Weights of a small transformer language model.
Size: 17 layers, width 128, 2 heads of 64, MLP 512 tanh GELU.
Architecture: learned positions, tied embeddings.
Training: a variant of Muon for these matrices, 115M tokens, 7026 steps.
Each number is 128 + 24 x the weight over its row's rms, rounded and kept within 0 to 255. Layers, rows and columns count from 0. The size above them is the row's rms in percent of the matrix's.

# layer 8 attention query, 128x128, rms 0.235, rows 45-57, columns 0-127
size [136 131 135 105 111 124 128 128 135 120 127 122 122]
[[109 114 158 151  90 114 129 133 136 130 140 128 103  99 122  95 144 124 142 124 120 114 107  94 161 105  86 129 142  84 147  96 127 112 157 123 147  93 144 164 127 127 124 135  98 147 147 127  98 105 103 140 119 157 128 144 159 101 119 125 106 135 150 128 134 151 157 145 134 143 139  80 164 134 164 161 121 160 130 134 139 110 155 132  72 129 111 126 142 139 186 114 146 154 146 134  90  78 104 116 108  80 156 170 156 165 148 123 174 137 134 146  86  99 134  77 132 128 136 132  84 102 134 139 153 106 117 178]
 [128 136 108 129 124 136 109 169 149 121 106 112 114 133 129 141 143 108  99 128 128 194  96 149 147  98 125 128 119  84 136 104  99 173 120 148  95 184 123  97 116 165 126 156 119 101 126 133 122 153 156 137  76 131 146  83 123 119 127 155 120 113 114 145 148 158 117 100 170 140 160 163 123 133 158  91 153  91 186 127 144 121 150  95 146 149 149 146 152 139 114  96 208 116 134 141 138 120 141 120  89 136 123 116 125  98 111  87 133 113 150 119 124 101 141  96 140 138  87 130 110  90 109 128 117 141 134 121]
 [152 122 143 142 106 160 142 129 145 103 155 137 125 162  99 153 136 136 113  87 143 118 162 140 144 154 110 111 117 162 135 119 128 158 119 110 125 172 108 111 143 123  97 140 113 102 124 153 137  69  94 109 129 168  89 127 199 104 137 114 128 109 122  93 136 142 131  97 145 131 108 165 120 123  92 157 111  99 132 105 154 116 118 134 159 144 155  94  82 136 129 167 159 125 119 141 107 159  65 131 104 129 126 127 150 127 113  98 125 167 120 156 162 116 135  89  95 120 156  86 150 136 156 159 153 102  97 137]
 [100  89 137 124 118 109 137 160 127 138 117 123 110  80 101 136  83 124 126 112 106 116 133 142 164 142  88 131 123 151 167 143 163 130 158 144 144 159 137 148 153 149 127 122 152 111  89 132  94 130 158 167 143 108 125 121 118 114 134 117 121 131 106 164 108 171 132 114 155  89 135  93 111  69 103 171 153 138 133 171 107 110 169 117 109 111 140 145 126  92 136 167 136 113 123 102 117 108  90 125 129 100 104 110 111  82 120 162 157 140 118 156 128 126 172  99 171 169 176 142 151 136 138 125 108 120  85 141]
 [149  86 153  98 159 122  96 158 118 162 128  94 107 129 138 109 136 142 109 101 121 126  87 138 124 125 127 117 119  85  94 161 157 110 173 125 142 153 115 146 158 124 156 119 136  81 103 158 141  99 166 151 112 116  95 147 157 120 121 150 107  94 129 127 132 162 161 127 105 131 110 110  69 127 129 121 108 138 192 154 130 133 139 127  98 102 135 108 132 149 146 149 145  88 157 100  96 151 130 120 150  98 121 119 146 137  88 119 150 156 115 101 133 159 141 127 140 131 135 146 142 100  93 195 146  92 132 169]
 [127  90  70 118 105 133 145 176 116  93 118 156 141 143 129 106  97  67 113 108 106 114 116  92 131 123 138 151 157 144 100 106 140 175  95 134 111 169 134 149 110 106 110 139  98 156 149 106  98 131 106 162 119 129 161 113  95 130 159  96 142 118 132 116 132 179 105 120  82 166 120 109 172 168 123 158 135 109 140 144 118 114 129 140 124 132 162 147 138 108 114 136 178 144 121 143 105 120  92 136 121 119 120 132 128 156 162 139 159 174 158 117 123 168  76 126 119 108 143 139 108 109 116 161 129 112 130 160]
 [184 170 140 122 131 131 123 142 170  89 122 119 108 120 102  57 105 110  86 129 124 177 155 143 159 136 113 143 119 117 148 152 135  86 125 110 125 102  98 171 144  69 148 153 137 146 156 111 153 107 101 117 104 132 135 123 149  86 140 124  95 116 138 134 106 156 123 152 134 147 117  83 109 154 100 125 182 102 105 152 126 150 119 104 149 146 180 113 167 139 135 144 117 163 159 132 125 136 107 135 108 144 140 106 124 168  92 141 121 144 167 102 119 117 107 135 123 121 131 144 125  95 145 101 105 146 119 105]
 [148 162 152 116 108 198 124  94 164 178 140 119 165 122 139 106 106 164 141 140 156 161 148 146 133 134 135 129 118 118 123 145 127 133  82 129 121 147 112 151 150 119 101 133 115 171 103 107 126 134  92 108 116 113  94 109 148 117  91 125 137 117 127  81 105 104 118 108 111 118 166 113 109 132 105 129 139 128 151 113 208 120 141 115  85 103 168 136 135 114  70 157 146 138  70 135 117 128 124 157 134 130 159 139 145 140 101 160 140 137  97 104 132 119 110 133 123 104 152 112 136  81 146  98 118 169 128 117]
 [164 100 108 169 127 108 126 187 121  93 113 146  85 101 125 164 117 128  96 149 143  64 140 135 135 168 137  84 148 106 124 152 137 104 104 135 119 129 148 124 114 149  93 125 106 128 137 153 111 142 100 123 141  91 150 120  91 160 122 146 119 136 139 140 119 132 118 146 159 139 178 101 111 150  77 187 125 146  99 116  97 175 163 145  67 104 142 137 123 130 158 151 132 134 152 108 138 143 106 149 142 134 125 184 109 133 145  94 129 129 109 134 110 127 130 155 123 127 102 129 128 108  92 113 158 118 160 115]
 [126 120 106 173 135 169 122 139 109 162 147 104 119 136 144 135 169  82 107 104 148 150 165 120 107  86 105 158 123 144 148 108 122 122 148 164 135 109 119 113 135 116 160 135 154 123 129 143 155  86 107 129 131 142 108 130 113 129 104 164 114 141 139  73 143 117  85 111 167 119 148 174 100 101 115 125 125 109 115 114 127 148 133 113  98 120 120 178 101  95 120  99 106 127 114 116 133 143 149 182 129 116  88 184 105 139 164 153 142 120 151 151 113 175 120 131 140 136 151  73 106 117 108 113 176  89 135 112]
 [131 117 130 145 145 137 139 142 122  94 167 151 108  94 103 131 132  97  98 121 103 120 139 124 184 155  75 116 157 118 107 113 137 161 113 144 128 122 133 152 141 120  97 117 125 135 122 137 155 162 141 154 133 145 114  84 132 118 104 127  51 109  97 161 116 111 105 134 181 139 158 132 154  91 124 145 123 109 138 140 129 134 159 140 152 109  90 120  79 148 148 142 143  89 147  74 108 102  86 155 132 162 127 126 105 132 140  69 171 157 159 124 124 133 111 155 158 130 133 132 174 115 132 116 148 100 133 136]
 [ 92 183  89  87 178 140 106 148 115 115 138 127 157 160 141 132 137 128 181 108 134 141 122 109 144 134 171 139 130 100 146  91 181 159 103 133 106 163 190 138 131 159  97 118 108 123 123  92 131  86 149 112 159 120 145 109 147 119 112 149 151 119  92  94 126  81 161 130 136 164 111 102 149 110 109 119 150 126 131 148 128 117 145 106 116 114 101 102 164 118 161 118 128 118 141 152 152  89 113 151 119 139 125 126 128  62 138 117 122 172  99 148 123 115 130 136 130 119 140 115 131 108 115 152 109  78 122 138]
 [154 107 109 131 143 114 160 128 120 106  75 140 147 128 148 150 117 115 134 105 140 142 144 113 173 121 128 107 136 121 131 104 125 150 125  75 122 109  97 126 160 108 160 163  77 153  86 158 140 110 127 152 134 134  62 156 156 153 140 161 111 124 122 138 129  90 138 141 112  76 141 127 102 114 145 174 196 102 108 167 111 144 155  95 145 120 137 156 123  71 113 138 121 148 143 120  98 152 141 120 155 149 147 143 166 120 142 135 113 120 117 101 105 104 110  91 134 116 125 181 118 112 104 125 103 155 126 126]]
# layer 8 attention key, 128x128, rms 0.221, rows 45-56, columns 0-127
size [136 128 130 107 110 126 124 124 133 121 126 120]
[[139 108 153 160 133 135 104 129 150 166  90 159 121 161  97 118 163 110 132 121 146 116  97  89  99 176  87 103 101 101 125 131 161 144 126  83 124 114  94 126 116 140 150 109 150 157 145 101 124 134 129 124 144 145 141 108 112 131 127 105 112 125 133 148 134 127 155 131  93 125 105 158 163 155 113 162 183 171 107 167 126 131  96 147 115 114 111 128 141 127 137 120 112 148 111 136  97  80 141 162 113 114 120 158 131 116 114 132 163 144 123 137  69 173 130 124 138  59 125 133 130 148  74 136 169 106 107 152]
 [149 142  73 139 155 147 135 144 128 141 105 111 107 115 149 158 184 154 101 105 120 143 124 142 161 130 131  99 141 154 126 146 117 142 116 171 135 141 106  95 123 142 139  99 109 141 157 127 160 184 113 102 138 112 110 140  99 114 130  86 145 123  93 103 151 167  70 111 112 125 122 162 121 147 112 103 107 107 114 152 117 158 131  84  98 143  92 104 145 132  94 115 148  97 181 125 139  88 151 131 103 166 109 122 146 134 130 150 158 109 162 140 153 112 110 133 104 179 126 114 161 121  92 143 132 109  88 140]
 [147 136 114 140 114 150 127  68 104 113 165 145 143 153 124 107 139 127 130 109 108 156  94 107 123 118  70 116 104 123 141  90 185 119 115 138 131 121 178  98 150 129 122 124 121  99 146 140 138 147 151 118 157 119  81 119 128 113 139 110 146 152 127 173 126 147 141  87 116 109 127 139 144 154  71 112  95 135 153 149 163  96 126 133 169 133 160 147  67 151 143 172 112 113  97 146 145 165 141 162 140 129 136 132 107 142 104 127 134 143 114 155 129 104 125 107 166 155 138 107 107  89  96 159 137 122  80 116]
 [131 122 144 159 187 135 117 128 115 133 100 139 160 158 117 138 145 171 139 172 146  95 131 108 129 134 133 133 127 101 131 170 164 136 168 125 146 134 129 154 107  85 129 124 153 150 144 135 144 137 158 162 110 120 114 141 132 133  88 109 124  62  94 138  87 141 146 121 148 135 126 118 126 109 113 178 133 111 101 111  99 143 102 118 120 103 152 100 119 127 181 140 137  91  40 127 134 169 112 116 120 101 104 103 143 134 102 124 137 167 107 151 143 111 120  99 105 138 135 123 161 125  80 115 141 102 116 159]
 [164  98 167 171 129 119 106 148 134 159 139 112  88 131 116 118 122 162 116 168 128 118 117 125 148 176 141 111 140 128 120 169 178 113 162 115 120 137 113  81 128 126 137 116 126  95 107 162 136 109 171 169 137 100 133 159 121 138 144 111 129 120 105 136 120 128 108 113  94 120 142  78 140  92 126 159 132 134 157 110 145  62 107 126 108 143 108 122 131  98 132 129 122 107 108 101 104 137  79 112 119 186 114  95 129 137 193 137 121 160 163 159 143  94 171 121 127 140 117 104 126 138 108 148 118 108  97 129]
 [ 97 136  94 154 145 190 105 131 139 111 139 114 149  94  96 141 113 137 116 114 112 108 146 102 127 113 115 191 132 126 152 136 116 153 120  76 132 127 148  99 113 153 150 104 139 139 146  82 126 123 138 130 149 120 140  86 137 110 137 107 172 121 105 139 110 137  87 107  97 154 127 142 145 144  83 154 147 130 148 180  89 144 120 129 110 202 139 135 150  99 133 130 111 148 129 173 110 128 115 144 118 116 144 170 142 140 106 134 153 150 154 108 109 122  87 157 111  85 105 109 133 104 114 141 104 168  90 144]
 [141 145 110 143 158 126 133 143 122 166 157 120 163 103  98 111  98 148  95 137 140 153 112 141 171 143 114 128 134 120 113 104 118 137 109 129 147  43 109 176 141 101 142 110 180 122 130 136  73  98 175  98 119 130 150 143 136 117 150 132 130 151  85 123  93 148 146 106  86 145 140 146 102 174 105 100 138  91 110 135 139  93  84 146 132 158 136 104 119 146 121 161 117 130 118 128 134  79 163 144 126 154 136 140 144 145 133 141 120 158 150 147  78 136 114 117 107 131 121 149 113  96 169  98 140 121 142 116]
 [ 90 164 116 181 135 103 103 116 140 141 136 145 142 151 111 114 152 179 131  97 157 126 111 152 104 109 116 113 158 138 111 139  72 125  59 159 105  86 126 159 133 150 107 117 131 121 117 145 131 137 130  92 122 113 133 101 163 153 115 140 116 147 114 153  98 148 132 122 127 110 120  61  93 150 131 121 120 125 107 178 135 148 133 136  89 120 146 150 104 113  91 164 144 138 103 119 118 149 151 142 136 157 154 133 110 149 151 139 123 140 141 107 180 158 114  59 132 103 130 142 123  80 152 148 124 141 120 135]
 [ 77 130  95 115 172 172 170 154 135  94 127 152  85 123 164 136 114 141 133 111 141 123 123 116 142 122 138 134 125  90  89 100 140 126 149 131 147  90 111 126  95 162 117 157 121 134 119 139 109 153 128 172 144 123 119 139  88 148 119 162 135 113 129 169 128 138  89 172 165 127 107 114  98 152  76 154 158 159 113 127 130  93  99 129 131 102 147 163 218 154 134 133 143 143 111 129 102 126 126 121 124 101 131 136 130 105 153 139  96 131 137  82 146 114 131 126 138 122  99  94 154 141 143  85 143 107 130 124]
 [138 104 142 124 154 168 115 109 132 119 160 155 131 156 135 147 131 118  87 132 130 149  97  55 124  78 115 105 124 147 151 108 100 129 133 150 121 141  91  88 122 171 153 107 150 117 106 146 108 129  97 123 151 162 143 110 120 123 109 139 118 109 109 109 152 131  84 111 130 151 155 142 114 150 170 136  99 111 154 128 156 127 141  80 126  88 169 121 100 136 139 141 139 164 136 138 113 147 125 141 156 114 160  70  97 130 140 144 147 134 111 108 147 127 158 175 135 110 143 100 115 139 102  64 171 131 165 120]
 [126 153 111 124 127 153 132 179 101 102 104 140 130 149 159 151 117 170 125 134 101 107 120 120 158 144 106 147 144  90  89 131 160 145 140 111 136  89 122 116 145 138 130 142 142  98 104 124 140 123 147 161 162 126 110 136 115 155 109  72 120 136  95 157 149 178 118 132 178 129 134 168 167 133 101 131 105 167  88 129 107  92 106  88 147 135 115 143 136 132 161 156 141 129 135  80 147 154 132 155 135 105 160 117 117 103  77 110 178 157 106 143 128  99  93 134 116 125 155 105  83 112 100 102 131 103 129 113]
 [124 170 144 162 145 118  98 169 120 139 174 148 149 144 141 104 139 126 151 118 116 118 116  93 181  87  92 118 117 143 153 166 147 120 111 165 144 148 182 140 105 155 104 112 110 129 149 119 102 135 104 110 118 139 144 107 143 129 116 105 131 103 117 121 194 114 154 130 119 114 108 121 133  95  85 156 124 121 111 144  95 157 134 144 139 110 101 153 131  95 147 101 168 125 145 135 144  76 118 137 148 109  67 117 142  92  81 122 115 152 154  95 135 115 142 137 104 138 165 113 114 102 147 164  98 147 123 110]]